Weights of a small GPT-style language model, trained from scratch on English Wikipedia.
Architecture: LayerNorm before each block, untied embeddings, normalized queries and keys.
Each number is 128 + 32 x the weight over its row's rms, rounded and kept within 0 to 255. Layers, rows and columns count from 0. Numbers have three digits each. The size before them is the row's rms in percent of the matrix's.

# down: layer 15 MLP down (transposed), 704x256, rms 0.0592, rows 508-514, columns 128-255
# gate: layer 15 MLP gate, 704x256, rms 0.0693, rows 509-515, columns 128-255
# up: layer 15 MLP up, 704x256, rms 0.065, rows 509-515, columns 128-255
down508 104:110149163104130100105106177141132143155165117169089093140089129125156096000116140116096140115126120209083160107159127128172181189158154155121138074115150098125102146136104128168117124164110121133146119139140062099182139164154119136190130123139200157131114111118063083134100112139126140147129136099159141095145157110157147128177112093173139149084109140119021175119158145151124143097137
gate509 097:145086151155149041139118176163131111101132115082164135132162101179107163104105122159150134112145149092211149122126140170174185133101109100157079055119113118129099127096145144111086187145114139069178122112213189121085099094137090114172108049194066097168116115097132152103174149140098140190132142141164095080175178149148138129099077110091107139104140165137152047133139115133126141172110
up509 100:138177134126138088105119140086102112120147140160133143109093094126171120129144059156047108192090114123167140170119054097148122142133151066128150065144143172153138159117094162187126129106079095065140113127109142091156147140042079162176140119162118123170136197151085089132089081111081097115157148101104121120119081131156130070138161173074109114101116109145135178084183127098129180128143
down509 101:122144119120130102133146111177145155112112187126132135106162121123122129169157143222150118149132152102152114140163111144147133113122152151130131124117088172111214157092116139120115129088137213073044105123133135085107165073086168091185131132090109171079062113130103124116043152140126142102112128153175120102153169107123111132094153172108086091113141125129145123125137173124165121139141
gate510 099:177149175167147137097160130078085118144051090151138174131125133153103123122125192103184166130198066092129108127105147153125180114114116146104118115164070159180106125141113081140132100136137162141140132109122144114138098127094199099108143082096119116129115181074070091106133154166101107138094153112172124082164116155188099130201135075082057127104097120180140131149166109149147155146163
up510 098:175139141165104124094098176156094111146150167150117161202131108137094103120089119139085086109159177185085092174142140116115058109108138133174130126159081129167171139153116118115115180148164102073083141170137084165142202122205176127089114000088138062127122054085144150133144139106140151117110147146076132095130116121195169187123112158072142074109183145084097111125143128095110126183177
down510 100:128183136160111123183149149134061124135104110165140098115087129087132150176117130168146145160082154110105085118116145153111127128131109169138071124132188169117165129138108096087078115131075154101160161148130138064111129113096124135130112169136106122077094106041120127155176176158150141084148140120116127122159154082111167109150107183168174156107116154158125168101156151077143092107080
gate511 102:157185106165112155192126135098109166144132181120127111087124087111122066144099165173094123077178100100126105106157139147170175120117181115149135058064131171083124157112160125121086089128140147105068134116114132098160130118132097095105153101135103143125110110185158208101071088132093136161115174139141126057154141185163124127105128172121200122125116159122216144161108161137145110133136
up511 101:075112136109077117198091146127131129115129155125092131080189132127111105128120106153140083120099100121068140088133143154163071047136126110193114114161122152143117148126144173116164147202077066072150151158139096110144161149148117177134102085141081128149239173161126113135129145128110075131200121082121094127109168118149143098023120148087132142112105127107166124138113135143090134121107
down511 099:162136162116155124080147124126121125161040122111152092128136156149155115100052088162120151078159102180134120072163136156207136143106142171139146170152137084129151145128134135151126157113201129140122080070101154142087153172075174128054143122111062096125099148111064130167138078137141172158114154148087046141173172160146115120200149116148143165167150130119137124170056120084152154104129
gate512 101:143112165106075138145179127092133145145187115149149149116093157083187134113149121081152102109118146135146169099146152074195140127120135104150108133109141125132140070123124098094101132136158092116101163158137142114125118123099099166132173152132164115171119119145118154133162149125081138165138054139111149109174209148110158138098162154202148102142108134143102126073071218074102152147152
up512 101:071094113136114118100159154070113063119168130142079175131112172134193116125147080136107106211125115102146135139146123184127108070123090102158143101136086064099074151171136180179137151150139108111167103098105121144119099181147126121183081068103165148121167125111122114188108096202098170197130169152155098136136168126150130182184081110119173129177130158165147131168158076132173085207192
down512 103:139136127094172156131101092165138158090133124097114142100139097153186124219083113111098083129119156128135107119117139179170100083125092099074066124141185139137119162142126089157146144151155094123091111123131143189117146167102139160162077103149087100121174125167134191139151123137092093108109111126130131124168098103094136082165099151150122154098166106153111138120113109179142119122139
gate513 090:167129096107159167122098142113148073146150125073136151080113145093110094061107106088113171158177156146138143112069109111145137134090145173108147161107133105124136141162196181123148104183151145137111152123153119066134121153030152104174119156209105155170128080127160171129096063130137170126139160114117100076166092142186113164090116113153143071168121178135123103124152114143134141133115
up513 096:080112188068168129135158103147066199081095173115131129168171132174162131234170175092114080128159090112117115169145122153123105131172113094134098131124118133133087141141120101171139130148109148136164142118087076111145120151126106117118163062069114088077109093129121138116064128131131117161163122123193130103144123130121114197168148099130165138188153105130093201107093155130116126142180
down513 089:159114098145114136081092190077162049159130120134133107110115139142135130000114103169124159148099200145131172118110125090104147163117135160150181078101139091115160066134145209131121125116154074158118120154161162090074086154148102098138117203146146130177185182165119116167166098138150122082140132136139093139135127128134140092106082149128109125149147160132169089143174102128130121153169
gate514 103:140136144146169097169144097102154168158136090108120127172122099151111148116115145106073111071109117148136151112195133141142059157129167141124098040125107036122104118145125131154159106083131164110087105112133137097131122115111067174144175124141144174129140118108120121168111076134095121169136168157191130112127147145117117126125110080143137148156144136190065171168120182131126115207119
up514 096:136118081127111125142068193138078151134175115109164098097149112135138159128090081107126133143154120105140131162080127111115152157117157162191072139135159095167126154118095175090139095084108159122155078128096133137093129154073110072093096124121113115136111075140089136143130113074064130110136069158106085094128174133131161160164118153164142073171121140078165145194095140107124137151121
down514 100:074118128134125198130120103114127099094151138138126137074134163143107174121075124094157103141082101185120129164165093139152150114083104134141141129060125109164096204094112140077139101122102154155135165157188099112166084105198133120106158144127095157166083173131203151149183158172155118181103154109172132127118127102149099162132131115071172144169176113140178094105063100109111147140128
gate515 098:124181145079129231120148111135110127155101109169146112110169071136243102142138110115147127135121101099125094152120172144142154128139100136135136076131068164137120115114149137115120153148131126099147168119153097142109133125150084160150140149139139128147165069119154117154172158148114086173065080106066144151106153125105086113168094105163124119110025076085083160171130143129070052134134
up515 100:115166189184113164109092119186093093099137125102128115077135172129149090136170160139115110115139138030162091170095105096161100100122116109097172068104112145114147139034103131112170122157084086129144143121111116125152132052176118166069132100163157147206166099153122150060111086117115109125091122107105107096131097118142125123109085133135163150161105122116164166105104189114064102106146